Weights of a small transformer language model.
Architecture: RMSNorm before each block, rotary positions, no biases in attention or MLP, untied embeddings, normalized queries and keys, local attention windows, value embeddings, hashed n-gram embeddings, a smear gate, an embedding shortcut, skips across layers.
Each number is 500 + 50 x the weight over its row's rms, rounded and kept within 0 to 999. Layers, rows and columns count from 0. Numbers have three digits each. The size before them is the row's rms in percent of the matrix's.

# down: layer 6 MLP down (transposed), 960x192, rms 0.0535, rows 677-713, columns 160-191
# up: layer 6 MLP up, 960x192, rms 0.0823, rows 678-713, columns 160-191
down677 105:521418443538458576611534466453641521569452502530494514502486457546408539530525577444584439548488
up678 098:476476511520403450449465489527493489513419418465566492608504547489426426539505407482476482490532
down678 103:528526507470471455473481502506457469482497475470538473394645426503445426480599485556515493477474
up679 098:511518496515598508458533454600562521502486413495549485535534509563583506546484597428433549562456
down679 101:430485428552539434399496585601518508428474517428451509555540508528566431558477473445480427433614
up680 099:519514482503507538514438475495569600450566427457504559528520527505525547493561586502501470625533
down680 101:417561487513545452494493532514549552462498542429448566465542411449569516449439480501465516555512
up681 097:488551510482537488464448499467557456427478467512431528543526490473395557514569496532523588545525
down681 094:477536463525507493426504540542416448450546511523557517556471538512547459506573523471445558502590
up682 101:515459509561636470546467564585517461490585560640439462562468450467479494574553582566476489445548
down682 105:483420513457446529555484499504513492458454425479410455472525423378499533491475479551577478509511
up683 102:536570557577570564398560487524582468515454431483563462435483515531521437551544598452547464520424
down683 108:540465502438398483486452456497543452472481462514496458469475558479480527529467460538578627579608
up684 095:552620510448570463452544545485428519543528535622416462594481553487559538458427459522477555436393
down684 091:362533476529347472498439439471563545557589555360593564513559455497433502510610480506466425525491
up685 095:532567589510582524571538615475545598541426532552653536475461508554579470496479602517538540509500
down685 096:449523488519477528491544416513493518594574482288455564470405528514570522492501421549490576509532
up686 105:511488576518574433462549526515579478501498477504537586588523510380469469426504528509451563528576
down686 109:508475576538458542439537588532462511457456440471399519492449513475548563525544567407448567430486
up687 090:481565483404472486500552496586566516499499498502521493624520474523500518481441582567452450487540
down687 092:495472550419555543543516532489539485355433468568477586435482526460569505583441472516562503463470
up688 096:523495593501524425519606507465481527512446487500474529538439425600570555500580437604531506555449
down688 095:527597561462545539483499418568533558497474603504499484506561579431475574463478524496477505399489
up689 092:588463526523455504518518559515574539516551545470511462534397463600453492552489506449415517480540
down689 094:419536446494450429493435454458495483471456456526446559438504459450523506484473474625494437526595
up690 097:467532575471557482508613462528556527434533412510407450494385561505465382419489510530487516513562
down690 097:499518544635449508555318598474537542498400599512590600540542496431466562544463517486438496470518
up691 096:535535500559504456526570539524459472540486529511415554499459471538441490472502590484524538470564
down691 098:547538498447508549436515429535523545571546494574495486469561505524466524487450532554482502506535
up692 100:432539490481498432548505449456534484481495512425508516464460452397517455446494416529483473463449
down692 104:544481495488452469533406478430532480445458439490509585476536499547419431424498486506541586513484
up693 104:475493486462497518524537562545544474423420542442544505593523435483505533435485423518594451424525
down693 109:671468501562404409505469525469554438476512562506556489478421400519536496525418514493486519537412
up694 095:526528565455513514546505441522544505467485436565450449565454490488478544426470464563638432407534
down694 089:430453540542515439510535546540430516570524457480459578473431499488564499496502555499466423533463
up695 103:467516500453532458544485436520605462478477440511640495501475462468564494507488556432498498508498
down695 107:490528416480540530460548542502536525574458651466563516501458540515545500467515539434491529549451
up696 106:481486437529543478500446617527528580463555550440402510456442432504574376456477512507478438600460
down696 102:473451487506498548503458448484495541493459383421446507553520465515575466384569474574500569507517
up697 098:491532590513469462436511457483412499514460571515570503461524491524533413486460537573455507522551
down697 100:415456504457466528496407461543443541526503490498518439494435479469518418480509467620607506528453
up698 097:478530473558488415449394571550453543472548450434473532567503450523482488501504563529616529469514
down698 101:471518524520468501415490558462510514504494589457457490458474518564530531511458509526496513509485
up699 100:601561460446418522540576485456563531457514570520553548575452460544519453430569466529486518547471
down699 099:508488490444477451357466507527542498554558557439450488494554476469567592540484491522496527528482
up700 098:495573461530531418573595433455500582557482505498510523453528457483441445450553574561597418494544
down700 085:497499502507439509481516441541457459536513549521524506468622562475463447504501467543427535482473
up701 096:511519540525494442502568548498488452557517498437602576500488494571445518494587499478534517566504
down701 102:479471483547442534446476456574501537470437515527498560492578473455490422516489530581396514521536
up702 103:488505539534583505383536457517433471519522477460553543548449535481562563602476561500524499564482
down702 103:478569465484460547559536528534498442469492524441535577419466463460444454500505617499496500519433
up703 100:521549602488482470599513469574536550550517507514565538466416449495532487434489544498563531623457
down703 097:426462524493548528449541486467495531431466550565417550502499577507484512463466437443556492436467
up704 108:449472502636454443419496470542571514533432478559531559517526468491409422410508448496489433552543
down704 106:531518466501525518452435475511521471493432499464463512512373429553428517490441520466514486563464
up705 095:447519565426546430437456501497494504517578433463493480561453555514495512478494548526482525442550
down705 097:445527435481459505460442483508530496530521534520452504568495525558528514541513494494500485499531
up706 098:529492568530553472437553449547459496490539379567552528458525460460534445483411504426509566592530
down706 091:530495425344555429533598455544478526569485484506372436481508484510523454510478470546465458497441
up707 097:483550467544511487478533451513488434526417462570459467564484436565430485521461526482547489460500
down707 099:492536536477463463505555438511592488602448523421526463474516456554459565423582468507437456600482
up708 097:494447542534441449582480479473442448505544524446511502516475525405450499388497523585592483517514
down708 097:494407425460489482522527558498490460448533477520467462619590535493459453527433546494589439537510
up709 095:521582477554511567455426499516509577450614420551583524504452512457470442489503467493607532551491
down709 098:432532465453453488504389531502463397540509465432473546386490483453408500544499584520526490340464
up710 098:491545494500543520426457465502501511496483487571431407548455536546451434461487529543561559516595
down710 098:537529545529504558543450476507470407502460603429525532639583505469582537470442492481411529377557
up711 100:546541492484595470606523579489565512481582468520557473550456435541447438566424548455582494479505
down711 102:537544484522464552478471523443491416454557524480487416537489526500415419531492595382446384477476
up712 103:448517476625505443602478524516525533498567553592635452502543466523541418433541568459476530450485
down712 101:485503505472526468383551440445514434455569470499487531399457518549532441494467427478571531510538
up713 106:465495500566438487515502566527456571510573379549436520493424515512552499514429532476412568514406
down713 105:522494549572570417562573410518477535546427548525427476433462502498521546523509537508450431459534